config = dict(
    n_layer=17,
    n_head=8,
    head_dim=32,
    vocab_size=8192,
    norm_place='pre',
    positions='rope',
    attn_scale=0.177,
    bias='all',
    init_std_down=0.0078,
    init_out_by_depth=True,
    grad_clip=0.5,
    final_lr_fraction=0.02,
    batch_tokens=262144,
)
Each number is 128 + 32 x the weight over its row's rms, rounded and kept within 0 to 255. Layers, rows and columns count from 0. Numbers have three digits each. The size before them is the row's rms in percent of the matrix's.

# down: layer 8 MLP down (transposed), 1024x256, rms 0.13, rows 145-197, columns 128-255
# up: layer 8 MLP up, 1024x256, rms 0.142, rows 146-197, columns 128-255
down145 099:164143101136079153094077113166152162148146101118089145172155132095152187142063122143086113166179123147085121083135092086110158116175168162119147114106131107120146084136225123150141106121154120118140219140147120181130130138154086177129139106153164127078114123130116187148123161165120139140099182098112127140141133116188148084109076132072138116082143148111081097157173170125089125089112
up146 095:107101167133146179071102120087201130102124161133141126104092125096147177162121099125095206092124172183127040112110192111099147144141100101115120064134135111118099103074106125146157149148132179130117066162150092085098132124134227089124056187102109170140098140155064087128131114144119170096115085110116186161155103132130147145156109121167140095132123135123133136111132197142099104139158
down146 093:144145210147081100100212111118109112148111126100175159059153139163064114107131176130089105114150139140151136104079120186116062115114153133143123102176089087117155128188091155098117126175161147096111122132173149175173120187131162110098151110068141078145128169123141178135105104154096058168129136133103108077094113128108093124095148134165104128159068120136099113100124134159138145186107
up147 097:150123140176130130154129164179097186155118072142160067124093145175095091101162145136095202155148163106168079101173148110105096161143095133095141087122139150099080093110124121121147104177101135185140116134102099143128101117190146151137097201136138076153093138103160087138148157114143094154122132150094175127139165091169146104084135112181097143083044150152159088161166076143134103070121
down147 093:096194188082209127118103124126132113131143097147102157141126116124111136116065178102078116111144151167080134184072067069112127161108177150182150151095154059081120182114090157178172160098161109156129089158133109058142127143108107091126181103162153130178131117157114069139134156167111143092125118143180116132113098110117084195142105146129138140182146118105150090096057103066158111159140
up148 096:068153133172131195066085130169190073086144147112145105144191098108055129107102126140104089157122181086124158111093126156099150101176085160072069135071137120090108159107115077179159181092122106150072118095146111144184112172130128097085140137093045118115125088117143075180125110094129116091106180145178098130123130165121089124129155143119098091118072153141155152142126102171103141078124
down148 082:073073131140093064141136218146094176108159122180111141183146109112155106132163144051127115153127129167118185154104073171127089103114180100136139113152119158141086162141202182132119094146129184148112144123117134128072090061093101194147130125143082115173128130110044123098160184201112106141132100139145104128122108150134184128124131096145159128111153105172128135102121142135119131120160
up149 102:117124197160126110169168134144054130123128171123137085154136093092105142142094079130122141145131095128178135150084106162149137117152146104143110065122147147084077137111184120097095165151142100118179181168093185111187118089087110108132106084119121152079171135126141163097112134116142125124114149169132172166177116128115137062082143153169143110210090117145148108084148117087143133137094
down149 105:066124068120117163118170100120108052124129109129102141144148115127126143107149163139189136139108167147116186125171128006145135143102225160171055139121089124167181125123146106101136153184120120142138144154162125137198120111121105086146128111072122155157126203122134120159200106167138141117181190138120150170095160156101139179174163121154158089139126093135077086165089154140143144143080
up150 102:129097102126124111108184138162071104142186083148140105098091079166100121107206121103071155158125128099086143116113138089076178150171161154092119094122116138159054103128114099108138108141177140147157091061142148156110099173132092141089141117155123122179167094116101163129124120097127108126175106118139149149058128127109089092138170108163155121184132106155157127107156049128105156143219
down150 105:131115137127063172077109118085162168118171101113112126131124105092173057140140117135101121145127144121139130123092134113123056118140111106130066121121151139119168101150106155074093117178154164086070116146124137111167165156115080151136154057175161169114127110149156101110141199149132068110124181136131143166112124100118158161160110110102172120086123208114128159100112131132093147187100
up151 087:169141093172126131128094163109093131173138077125116179147194138115183157148133149154144137129124104125164183111162116120194139101098142167125148153139134110156138142133151056156133133136152104142165084130129166131135144058088095135159136087136112112108072166101136076151093158149143124102122105105137138144166127084072096122105151110048146093100110124107119187168066083122143099108082
down151 084:082149091115135110136177123117118117096121101177167133122084108098169103093174138129171090166125113159154138171110166163123095161127102174130119148122118119153024119125174172142172166139148106139098120108096096115122095124102124105115128158163171141117193133173081123082149130149164146084113122185116137129114050142161165118137131121143154096098135079160119122147093113136111096133160
up152 110:096135157141140161118169054091136130128152101090104120137102136109167149110134182139132120058094122154120113104106103115075155129161174167165156071121130058117195116138108149143197144149133164092060140153096125112213160115140237171123105116182108052157189124121101126188149080064142172129109098133087144127066125134106063129131163088116134093116192119101107111074183118128146114179109
down152 108:157118100139098118105132134119127117133128186117153112132144115033143056184126143095118178149092129112173069193126117093157134165131124134135175165144166151138112063145094113128066095143126151105125125101161160111177153148183153121095172129157147093124088108167133084170121092145156117104142193134115168172147172173123116077126146096151105131157193104083097142153147113100121124129113
up153 092:166132157117142154151154124126116138152098115125142117084198111108209127128110058143131137144093144111130130135137133137133096126141094134124133174162115128135130143114108126145074134157115141156103150085112086156098120209151134109131094081125171129157091120122099098136079117173189173157114129154117101136052126087136127139147153121172114117092067150099118135107115185135114206125149
down153 087:115161108107147090110137138056157100148141127121115111137094114127121134227137147095137152104100092121101126080108138108140114148166159107151184138125147154114107119123124202145156104096164125092131089125115097190135154108115088150160102195153136146118134131099126143114207115165152085190166153135058105075134182123169096112185152080109113030087155109210072165070162167175108095175133
up154 105:099082171106169141144133097049071142086149128139146175117126106159088114150154079167182180166131082162174154125162123184128053068133120151090145163153085090135076126114116101125117128109128156082114113147152121170113138103176165099115132108065094124117085133087085141127206096128092200142125090153116133079075130092118091117179141160176167152132196110144125137071139076062133164075158
down154 112:071110181139130072096101127098166114130128100120157140098107163106114167127130136158085185194115134089143117073084166115130124161150169149078116114108120075104097097131121108103129193177130142080152110189139090067132123138112110113159141151078113141135139145182170162123075120163105174104085083117177088095121147146161179114192090151183107097170090144085132098126133107121059129125118
up155 122:103173183095151098102147156134110197160103163150108126135068098091135150131158152155150093068179148076112105123158160096122073120133181103118106111123122092144080128071115123180175174098195136155060137133120135131135117093201113103111165150149116120148070153153080119147123202075115072141198095099126132154116155158138104093135103087129136105173085109119125140112114125205162138198127
down155 127:172093114194160153093129144134127199119148101131136134160081092127106146123167144111133119073146086119155113090133156099168109082103095147086104155160122085081138101074150171041113134129196146140128144186098144159104101149157079112138120143181142089136123162143109132108154153133092088100186125076078070100167129113100137105051157090087149103167164129184070120086113143134119141130128
up156 101:154130153193144141081190136198105131065105119166117109084157137159217157139143141062177125105109140166146128132187073048121115164119130137092172134126158152117158175175136176099097085080146119137200156151111193097148141120117111153150091091160188114145080093170162163097111131108129150124126138146126145160112101139172133100101137147129163175106140140121107102120079099139082132130131
down156 104:093091049057097100126130143117155210188158123120102164169098116085118075082160140154148137067122085150079119198130155147124144129124114142078132140151178110131137128096108142126114114141142121139115123133124058141116177149066141108109219156099113118083100173117108088124160126079158120147152113145121154102152162172095116173139116079130131154082117131130211166140152158122108092146158
up157 099:068104118131093126159136113101170183150155178160165130119162123129167172133152144118105106092154197105109117115078106114116140110137164123104128131149095050193123148092098183172185126113067111133133173076173102120126169149120114146118122113124173117131106097091118188127132115105130129099148101127108152111125098194192184179142112137131116139100082107154189106097109102084173151129153
down157 105:170156106102102125064172167138231107155109081135116104121086145131150141177164141105146133174100145122139161177113131128163164159162109121088101106106161140180144110127125154144082158098108165113112090084100147142128129106104143120183105125063167173083083138078138105117136104109123133099105202101132138165136165118138102140160163111172120071101136110166069138154126134139116125123168
up158 104:077150112136110140120084122109110174107171120067097096142135101115086101114110126124205089139114160144118071167069119127157136090139155149135131181178177199113178160172084101111127134164139087092166125145090155112154084079091114132124175110185112168133161116145077154121103110169144129148077109147155194131135080147132135131095086089105119157097162107145103108202092164113145159116048
down158 102:093137116109094155169132165194096196123107232068128059157131107117205120121195116104102057154169122136113104121150175100121119153152112124097137146098145151129188150099114128176097112169135133175119151160121143082162116110141121118120170123149131104129190179122146119094106190149139106098147077101077141098134096130118172165083140069137119158121158146096146081107132166202166102156122
up159 095:134128150119217157132109116165156078159120134108134093172158181160172117164099111162171162075087147235111197144093113142156150118100093155122112126082053149144168070090148111130108106108137149147095069131124169160153122142131081102119139166155120119151073162114086178114071159123157114089143179169075146184159135088181135065155099081123087186118174152115158162184137127138087080150161
down159 095:086063102153146117180111107115147108085182117154104136138143107147102118132120153174181129116130067097145043138094126094140078035186154111110143124075141122098138104131078102128188088172135151116162209133149113132111165134150130149142174107189184113155133139104076115100113113087115136121073179140124155099165121188113138178163108086077152135098171154113108171119127167107099159094166
up160 108:150144138067095113137127108132162117091103116121126161149052139111064087119184200174141103149109110137132178154135180135165150155135072081090102123112159174085157138168093117121099095077088178093101145076096123147154146124142106132089096090091130052111154132196143101144147092180188084161150114121128145101124068130117133121100120119132117181135144131095063139106191199127109145111120
down160 105:108149098157155137122147126158140104193147058133146087131104145141111149126102111121086142145156105096140150117153067118071162155193143113195150111167136155059123149064139125117091105072148100136167076174123095218104108117134133129134119124189109142119143123118108202086140095134127120162196120147151154098169138127136060104121149116079128124147042174099129117145093133087162141105127
up161 106:110106141103148112082100101101142082097105068082187167126090034166182135108091146146103173125172146175125130116186174125101154105107097116087050143121102114158118195131099097141172173163167109160129138112116155121171129083101115181109151150130057145100154155096139152123100103071086138132080124121151108126090112136184095127112123072103163094089118128151061135104153135108171101202115
down161 102:117142079123034087121106200090135149160167126186119103119104128052069147097078110150129098113137159128092110051097126131077136092099119119105149121117079147170171188141110157130132104125145199120132117153160129116089158142107098110085158114099138151181093101156169136163113158157202116111160140119107162109121154113155130132125142125160213143143142140112146140108099184171151148150108
up162 100:143178132134177096163155097038139143121094107147090088131153143107107091137106117176118132113206177175139125135082115095135146153108182173198065118091127088148119169154138183105087119081099154156109118118155115095115103124113178119141083150083091116117115129160111122109089120158210151120148096175102102082119160077135154122102119159181101068161096121147124140153164121127128109144059
down162 102:134161189136098096157183178093137104136094145159111180129154172109091091191079191136128144092122134143130175119104067178113137163131122062123117094118130115132115108131139147119081073190058139121096093148140072090113097145148106174162140133130136105164059152103133074127126127133166126143184169134166103204135122128160159200173084131134120106154168103103092145150160136143167118168080
up163 094:139146155118109118137145151141139105138151142121103087199166145078129091181129132111160090126071123171086125130124090096107111084080181161142131152093160111175085111112167131145191088105068122076105151116066138066115135080121165143177108112149135188159171062118148111132140219120128162096121101125112142152104143115139083110101173109093106075121152160120125162144166127129081069164137
down163 093:112153108128161037110194074079139178150137123112142103122114102122095064099163095153163208107170142095149122121109130103117063157135099106139138148213108140127180169143114116124136169137184132218151131164149084160116082167137190162085165226118159092156081201162073121100079075086144146141125139114154122157095137143144099173137073165135133136154134128100111162173088094124123105144126
up164 098:174084154153130137126115082103112116090123097148087124073188123108158119165104169067139091084173101119090107156104132147129099127163114135156140157127042164198159108121099139122083113143121088179120076097127150103127156103122167092114062122117129111091103128142107160081103118125162130121093199053100101138204114130114128150126124146124134115143102188167172118091100088174117122192113
down164 094:090161138154118072132081154120089080137127114103114187156099160025125133164146147137156155143095180149147129211077067082138197138157132146128206158163145109135093139176166104159183121119141098159102080107134132061152116093129104150101092156155134106153082149108136143096143169145094110115075122172128121104144099149110061114125165201117094144142128071158138117135104151119111084141132
up165 106:152126131156073131095138090175111131182163161147168127147115139166153121126160143151146157183080163176083127129156139127099109098117061173143077141128172185171119092184070084096116131170122116121108121120088190050144114132086124129143112131138087162113152186115140138072125105143163205142115155152141117116083175097139157095150205137111126139166096132125113129141094118124108100115094
down165 101:143090125132147127105147138210140162174142096111117093153115104082050132090146129111174128095105139164125086143104131130163107145121114149017096141183102115207145185135166158104100164072067126157158071191108119120159130132152175067130115145126151126156122179159159140147112111136092098111134108114179165128113086088059140122106167089104118087065134105153134181093134113093159103058114
up166 109:137134119120091148085177130086098125136155099119138108082099116155168116101173100148120135120172130148101150173119139094128125218076093154146094070139126129188133186190120137128126079155129120172093147158098100161143100129106229185130132134087126133146147142151128127088128143104157116151096164137113116061118108112121067104115107108141166098104085152114160155175112083119172129160159
down166 105:145137118077097143125163123093093146095165166119050113125162133140141101107133156156139066114109161092068189171156175174130163141132217177104140189154038121123147155156088117158091143167137086079117057109115152130167158094091202183106175154163126136143167162132128151118093157112137090114086154153084144096095150063160174119124105107101104125127113086097120119132130125167123098142120
up167 114:148060173110113101084095131191091117135180058105116066133152121124145141094100123094094155112117131141155131204140107163117124076155125215131070115140106135083134094136087080100163088078110107146128158134162120113096175162127061180055172142135105140101106125094116138166116132061162131099147111176099133104080104110131189114128124100129129153114132120147131151129191080162130159140071
down167 111:214117092118147139181130174170144182128122128164153140126097179087134148161146133143111109104169136115148173098091097068091118180190110105115117120125139091129125108171173102103079112200157110100130157142153081143135100089157038143145150190146135151164163170154119135103114162066124165088112170138154121147132184124135146139134068116061165116125113160123172099140139133140120161138152
up168 102:101177150108143147135154138093139087197153118091122124142145138164154098115143147103083116161072143063125085123138066124142150102126046142098111098125094134120145113149098192116117192112135114098112173103164130110103125098152120132167121171165149105102114119100109161120157139059140117196137095090080112156094156148110142244122129086167178140151146099172105095144139120199116173117086
down168 103:130139141100133117150171124153150150149159148106142118114153176093134158144047085131150141151100122203125110172113175163097113110091174158149140099139131117045111131133127135157085117142090077189118099137072148138121137174121142115150093138101121128147147127117149150146172110121082137093083113096147149084125079129101150151132121177104085097136118138068094123139197109087155112163111
up169 091:062140111109144167159163124125152095115083172124132155134120059156133137093142099154166119123120086122113113162104144140124093102157115122126103084155131122140122094159094142037145139107181110108143126084173129170105135116074096152157124228151110134139063124103098113197089172107151196126088089101135131142085042172103113107133107160103162121147140128082156098103134142131154162131093
down169 087:138175180137079081075109120136183164128168090089079128117119152112096132122126132084075144106099128130155185096088158160051120093113142139089122143099177065139122086114143123151161177132160167117147114121165136201056094101110093103112076102114135156053167071159204107087121095144114165138158135090110139159107130122126125123117123147111119160143114121132171107133086152088126160099122
up170 100:091160128107122096142115158078161126097095106056123106106142123118099159130092096092155130100145121115157137137112159146110193126201132117127175163117106149129078136110112164169204053100149195128105095168123124150174131151135168158143145121164089129114190198167173126198086067115066154158157159152102089114132129117077162141147149087148121156104118105108130092095137159145153092174096
down170 104:093177122136021146123171101089159155064121085152113139089144109123130125080112093116169168136119116160183196089126066168156119144108123109101107146149088073160089136114136174118168097084138120116117137083130108118098129135137092127146124067136130115203112091193093122099131110075139187125209088122178164097135060087065134175177148156084132099102149138139103133130106165153163088126128
up171 105:142142125081098113148122119151110149176093128209141147139107147179113110125133213187157125115156154108087066116128124152151113107058113098146138112112181089204087130157156141116133112131139227152108129180175113158193136093160149102172144121139085102096168144132138098122106147106102125136121125108078123106107184121197136135127100146121124142091143089113115182152158108086097201113134
down171 109:110179126065137120163119115140122116128147097094167141149177127134142170166078105183180086096119130133136149149124079142131153158176131108167149106121138124126181127114133070098143086164118044096122152188123136183185131105166090131086136130135116143101107133134108155109172109107126110148159104081127129123139156108122145203163127095113074088163141106136145142143220201129072157099141
up172 112:137116173109129112096169118130142154129148186144136118163150163094130127178067117120142094140138085164128114095083107089135130087073173149155134105090157146119128131093079107135101086139097136178149079114099124179115172115124087168094122134133092171109138154122203190146139138084150090135107075155126135068093143068110133200162163162114104183134114104197074128230076096113136070125121
down172 112:153109105088072162152114139130095115162080153190128129148125117095107114125192072081058137060134163118155116162112089118071143126156107121143184109194115086157111152148094028110139149142120122116127158084119159126154154120142064145098169099091159122124148138160117072168139158151117136080138110184138159125153177135151121127132184147204109099062148132132159171123151168106163082112100
up173 093:209062118158122100126110106149116095219095132093167115069168126149081122084072101137136120109160134159102079106138135077173152143080117133107123120137166183170165081112097077118173115147089121127159144120112122137146122137117141112136091157133141122151108129127139108073182092137145181144123124119069118143123141073155083132100120082155058169153066124117062079122124150099108157169160
down173 095:158173132060182081120133139152199162120149066138101089134181135113162163098145138077122178175127158155095154167145151203084095156156128117114154148096146114128105130123126123125106122125110089200090124151109123121114152083157107170104130125139160130175212114141102180169117201175141118115139158120163104110125155156092186122143182109110091118146163077139102155091134116192101120110126
up174 115:076127111160082122167109059128175094128178130115152144099171152126142132122129135152100107182121156105164094090095140105106132132131115073071141119125158091154148167126093175103151115076139061144096085166112125100180156154100104170100120143098141084162120194103211172090127133113147148104139117086117168147112118161114163138136099122093150161158084097142114094153125132189146109149113
down174 118:085108095138061149152112121138149119131204180108090124117123168141123125179104153127147137126168130116130102076098137152057125192123105092094108099195130086147100162173142164132165113140108073086145157139103216135136102170151088178123102130126157075123104193155171180154155134131120115169121088100138103104172106127131111123162132217027132162148120082136112160148209144100134084137115
up175 093:120061134099117143167108130107035166122136129135153151140142106169150062135120126090098183157113141109097132113109076172169148104073161135151112169085134115139096177097182103073173163163136127114163159122146081100070131143098106186123127100151094113152163129111136098133169127137132140111139174128159106106114145149128091116109106124133104114054121137132158126104104201171119169128130
down175 095:083127116130111157164156115092104132176167095130094142152104153139087061098101096140112148113164100127164102137110122132142140181161080141081178131192085102104086129121130122110102146140123163153129184140132163145101140126132160084123112128221127066093099109049079160090188158147155143136143175180146097110128140056133157077112173150087111155132157063170060126196094143058109085109107
up176 091:177078170082120119138163114105147106135145051152102171143092230099173085098152094125103132057122101148079142105172175157163192133171191199193130138159152136136104172121089151130151142148149147170150112182158135134100121115176134125078082124105114150132113083143143111070145147056112101115152106131113113207101116174173096130101106077151102095160161114120093182195138187111127128126114
down176 094:105133109208077154096151102056097110127087096131118089148166107152133143143107118171130146159110155166165089094068143184106060127125181066122131079098151083120141076118166121130124177085134114081126149167155182120129163174120139102156171144146155143079098162153160153150089069129135082090083111111076102147139155102109120074123108140100165083111049164148114107115137095113126098146120
up177 102:134184143168178131103142131172147145164150104129151111118075122096146182113160122150147094092137129093192090145181153153113123094163100166136033165102136116134144151135181095144159096188168138144128172066185083142099161104144094178122126183194098070154186111093096134096127145080162155145091130121123146105118075111127147122209075066049119066110088127128142088159168128095159110115130
down177 105:157105119157067092078162133140139116086135087138076123124129154122103119162143143124186062148183152162154067069127121144113172097139116117170171111143157113100126162116096096126104115133154068142178128145111054149106168114042132148127092102215131134155142111077158115157114113150194087116151127098121096121104141192165160142104174141113109074116096161112116184142157110092136100103114
up178 099:096100104130180136116107139171133144120152192101102147206129172162166123120133125104167134158117122122175156120134122077174115092124183153130088143146095126072116140128097083180102087173089133141130113121064177112086137122090170098115111079162115133180174106109167165041113149150150170119089049123144157108107172153131147104163163116122109100133136089140155059146124100142116151159165
down178 101:094132128109105175120124126153088108149140109112185166056155106093166110142144085122122114149014098138167152093161126168140156109109165123139078189139104109156172149187076133148123166116111082148153126125163134144078103142159119103089133180166090104168122147180122110117131111097135131080085145154154126116128083124156094169098131076108086121111168073133118130097099108197126092112024
up179 117:130145133040178124129135150068178046112200094155125140138126151117155147114089107126090151121169150171132163134108113102141142096149162157072122130106175126162107194088138191143139128094063140120157120130159114059143138095080107134188061135116112155121109196094119178122145132113149101175131098061125199063102115173051144073094098152157105105097128099153126074162075127139161190142089
down179 109:134140103092108129156165102130156106094105146149152105140140090093183189166111084133085157116150144112163183121183134076137135123165184145102071115095112147201060135146182134121081135112106182113138103149140192143165124145069111125203145133072122122110155163117153122163144162153114140102152082097113167087128124087118145069145106202184143080199143114176102101135127096105072188081132
up180 109:128086157155164117112178104144093135125082175103180123155149154142141134125094140153132099077084143127074130133174096133113147100152119085141140144148158129168146101157150199133139110132133231100148125091118156146096193151112189156125092117097154142120130117140099058140134144149065173134081149156142118125144094137152107169163164165120098122124105113135119153185099142122095141149129
down180 117:156113147119101060171081157065113135092154153102132149121126140123147086167139114173155091129232176148134137197119168148141123129088138108150115135117114190207089207151110104139168096101073144104139092131073117103076141075106132141141133161103127092115100113112146106129132125132126122112129159154153127142127132104138078155098160168119117127156060099078154132163161139107141182144082
up181 094:140119132169063169107161174094136128150184147122140151118091147188071140147077137151134161151137102143153155188166072094168114109132098159106147128078086118088075165116166135177085116105064143197153143125164125152142159112120098092072084069129085147151067082122143131153166128081176134091159148101075171095099117161098033102179142159126118127165115113129085152110139162154129176134146
down181 092:103132122131175101107146098127115178103162101141126136120128132076130140138060093135123116109081056119130093124130153143124147099094113143107154094148201136184172069144132118139132139137174089160135161081133162109111137165109078105160111161160155061126123103103155098071118144072047143148044103135107095170087124125179208180116118147048097170108143163174135108089090076154146133113139
up182 113:141142128098095132132131120113140104103124142151133055086096117146140167122167118087123145123133230138115093155115175102089099148153126134088117172161095086178140063142107117163144127145157117141137168106169169161160198092093065105184118108185105115114089147132162180113104153140123179158130084135133152066094091166141097111140102148152098139183116146154086154114051114151157091125066
down182 119:141117158089110066112129073112153149075092084181107093112089122143150096112141127122121144176150142111115081105123122150131116128145072070162111135166081100106195077065094106122144079153109130098113155077124144102149142133139127144161106181220129091152128087152132135147142191143114170151115098120135103105096152142143101125155110105136094175108099099112098129118123147092147105136113
up183 100:072109133120173139128178141098095135102118149213147142117138104121140153097163123088166093104100135131089129179122103120126077183181163130096115091100114177049103172167065102134141188115141039162145020113155130124140178149146103166156087111103216104121157153153132113151097071104159125096131148093152121098113128127141154179149155180128207113153130114147109147088180125140087153113117
down183 101:165103148131043150165078129109106168143066113076137161109115048150132112166132122128152114059128192147115147088050174148180080123102095076130186137118139143100136082127107119136130112100150164073105182113102122099127127094156121090127099136197121140117042047093112115125156169111134118116129160142117114112144140085104178069125118128086119168121103104119144156118127129106136115133120
up184 100:141123143162143166124061207183159150186110098080057160127129150186079140109169069113058094145090169140124109173093141129131113147096097142116113085156092111164119083184075167169163121093105118131123127080120124146129185139170119073112091104189141075099127167158125160138118139103170153144164068111138094134086123142147122133124085135096128064154162183131094115097196103137133110124137
down184 102:114148114122156164105173096165154146133162105135125114125200118106127109109152104104133182088167181125109115118091130083109157114161091138108121113132097095149093155124142074167108124135141116153115189165096151167122138157141086140149194123162134142020147108156143162081119090107165102153130115093115142118144105142146143154112134173108185111138128120163080154126070168184113174187113
up185 099:136165169101162078116121107100087122114114164107126139126109094121174118139064126191141079184178122123160160198151141157105098094179094141062132151125157096143149138150148143104157095100168104090121135089085168126131129135170099131086115129157067078166188090154180113097153133094113092109120158141126148089093191137139118181118110082156104133131211134144184109073116181192121112109150
down185 099:087087137046105103041098105094132090119152148134117155143167170109169178086126158150124222134125192128151076118162066133123132117141125170176126184106086171180126173151138111152126108095099160135227143131060107087107147154084051154125170154088128147123123157129096143134120136088127109156133111170130120142148171185128149142148098112169109104151106089136097112112122120127116163092104
up186 101:164144167151111126151134123128053129163134150110187098112135114184116128129119163071171137148113102168166124167192158125135064156133110129100120143105114109080201108104133112093167077106113126089132124135147093136119109128130129161077132109133082147153121099095234164142149124131151160175105132079061154091119180084140156106101102152141148123125135130196108089104100041072171092115150
down186 101:116097121080154130120152130151130096196155133116133134204120091131084164145148161151098122114132122110120130126123176114098190110136142125173157139076181185124165099123096142174074113121102169087139163216086123134133154071154172082194161161108138154200101111113127122132143137076112130176139197159189118105140068141069097109129104076112180126054133198123156188089132128112160092143164
up187 108:060128092132085112171126138140121131125123102077128141123108145146104156115141109156067147136142139121125169081151138138100128086138132170146099126105136123124150154173070090109126150153172153136096149117135165101123070119167124132131131156135165168102139168105127170104119129124115128189206088115096160114171069151119081107158071139095198138128157100128127122092147141154110108147125
down187 104:082129108077098141098104177154162103062094154121137150098091156121196110149155148152138163120133147133164168127119140105161155122183136141073103131186117107127127116120197091162127159142117115137142147089110079185182135106147129160127117103172162207103172180138137168070134151120165085084129171131140074105110121140127113138089187136192132100126062157160119161135073042132168170118075
up188 111:128107152149092107049134050174138095156138141162116174148148153115136095115121123109112111103129147128130109142067086176140121102165166095096122142069149129187155115093140151144141195121115136073164153083107161132086137157137166125141101138140121147128139106152193141130141131100125185091165084143093124057141135132154113119093159179179115103167137121136067111122137169133130167147141
down188 102:072188083133151104111152092117168111154137185174136115130104130067168181119120150120138152116171143138117178091107120130119139118106135116092129138183110072116148114165197092187140129132122109101089138191180114154129119165091135141101085106094121131116087162138203129154088129093119092119145142120126138125110162143075190064130118162161124113141145153108119091130125137172113120138114
up189 098:120161108160189089048096148120148141119105087174103111145142134097176097121134139113210116139125128125156111179126153095132103125130140186154143135115148137121135111150091086150139071078118082106060085140137162082158214119132200116137153183113172155096114132131149166125093147127107085174099168151140091121140172129106212121104155052089122177129125120148109136174060113107139114121174
down189 105:166127125163121170098139089078143084171113111131108126095155159134090190136112138091130092092111062134098134050096147095137109113051108122123118090134103118189164092127101123142147139160061080148180110103164118108115147083096179159127119145157044160122093143149125154152154116135167135077166169117129173223154137151134096153156129091163140112113130163143146119129137141120126164139118
up190 103:078096145087158088090147108141115109144141097138124073130095103088085194072182117130129120075163109167133126105140123136159092154119136098188121105123090067144150160070162148169146239106139158139133146147110158112133120129117133141164127064125120114122065106096152123114110147069131110131176130153066162124106136154124132141067110062164107109141166143144121208120132182130099114172100
down190 111:147129154164184141122162126202135162130179077122135054183074121107139159119154163096133078090129130115119128153146130139109169131121143153131081137130196115118106126087154151128125097167121165155100109088185150145129098052108142154163045131158155111184126147134152097141168103077070088154128118178184139096140104125098137166120149162000189128145076135071117176073126150141094175166143
up191 094:147174130180165129059079147145156083155136154145086142093128068117199141167111028123166123117148165178109126158116150114134138112151133174141047121076143139143133092118061119090132125094108100150098060107123150197124197107189136143162093126168138087137151130109143154098103176097100100116135152119073137118138140101112170128156113139058152192144129151138171153099156087231149123159103
down191 084:080149128110090071104109115111080096119126131107142138139120096137112117182152209079133146116163141146112146122120120140107114138078114113104156087118124164121136219173216052113095116095148198124121157092094101153091068153108131123122142146133137136117123136161166097132131139134165188183113113115100106138145161152138184153114160101098132101155112153153129077119104144161104093127109
up192 107:101140114140143124126078134091138142105166130112191120156102118187096091177183105138156108146114119129110146135185142106115149092152157143084136128154147140132128100161072098067208082099135131131169113122147151140124116113118157128173103077129130111115148103118131182099081164195150121177111151136074125177060136142126200066079072062095083078102109103112109159091100085155130117141117
down192 102:181134104139090174148143163168145142164135079108143156105132101145137129131138120079088154115106082184108202138138116091178132116088153171126090131099162105088139161199154119121108137190169114107139115050089049102146137165120126060097201141133120109094085133121136139093081107072173155119134095134123163162172130111157088125087220104187138127149160120146123104121151128142103191123173
up193 096:100119101053122098159157176137131083134083143092188155124138143118133067088150139117173118101143131098206094180065194117108133133155066173155145122098176185137126144138134119148147175162083076149141104150127105133106145079111183132086137154087170158173109096171140161102109133155090075116104223157159103153074144125109131161152096141111159168150142121162051178126082189176103155149080
down193 094:092176146142174092115191102155141171116120123129161084166105137165051159160154116066102135114137134125123087096112147090125184165073153091134123113168132127044199136130140151150134109127049108131125161154127120117141167054124105116165103105154168105138195091068123139077123069159169126124111085142133133127063101110126168129173120153088124194119144122097157139124158120065126177128106
up194 106:129142113148153131145153128130086157064144120149123104122144150177207165153153125117123109158131132179119124150072161115052156140088076108192186168114055101092124130160031085112067073118118149095170138102102139100091131142132085122103177083159094122160101149131074167121122093116070084168099125145123129109113165130174117087118118136169107131150159132081118074123110116150172163141195
down194 101:049123153171175152159147103108149099116065086137100141099088124134058134117129119100123191151138125081118092071214107101150118095125119115141138137197138190105201110069161140136182111105127176172128113143134122142141134113137119204169064136106113171145132119156094142125069079153129056094199161065078209165156141136130094101123125107093088161115180133109131097153140153086097135132156
up195 105:167141136121121080097165150136124118124167101124129106124121105125109172144156126072157126117146143125106147121142113063131138122092036131115097076116099112134144099171099124181152157077108106130156111117125159146167143103051137130104117115075069120136123164147119142118182156107120088138107183138134145124076146159121113105140138131091147186178120128198069108174146155144189207201147
down195 108:096167104128087111081118093157170122116165133117127145133168083126147104125085118148122133183161116124118127140107163145122078104101183185135141081128134100159095095098136085129124157087123094130100125100104172075103151078098094169063056145099153131173140146154199115134150086118135089115099090120145175102145160148068136110133159163221114078176107096161128123161127173124160168165134
up196 104:147161170139117084110131056142161142124131142217072140136111079060126126107148061134134090135094146125122153146077172190183087081143118142129149137109087102125188112120184119155105128094113096136065070148140092184093116158162152136160058141126157121106119138143092117133131114140139144104108091168110125168129123072169155087165078110166136080135124172122075110091189130117138132144103
down196 100:133129106137105102121192117172103117124084134150149121114144111119082106164175041167090150122154117126062073152106138096153115160183160116124171155189145088137113076157153190130122091141108104064116114131154180187105126125146143159132086094126099084077155098078134126133119147144122148141151122125171168137106108097116213065117120099137126105110137061143067205125099183162164110129077
up197 093:109105157109112142154129173131110093121050162127129166151120139096132098158111148113109131123116063133095109139210195161128177119144179122137174081127169129125115150163140143105108146108130153120095157178110131076136125099138201080105133100099093192107159152055182103141109120094170143153077132120139157115136127154156144161166157141127115092156161108130160211171154119163080144144186
down197 090:098141127089192102068092136121137147120151117194162133100138064117100102113135161109108151069116119181115126102111144145107064128106075149178171146129125103103121074072161098122169111101170110136145114073120144137169192150099152134091118147129146129081169133136096144117175137063055111148188086128131130140121114165122144101126144133087134204176133163132151059122146112089153126100168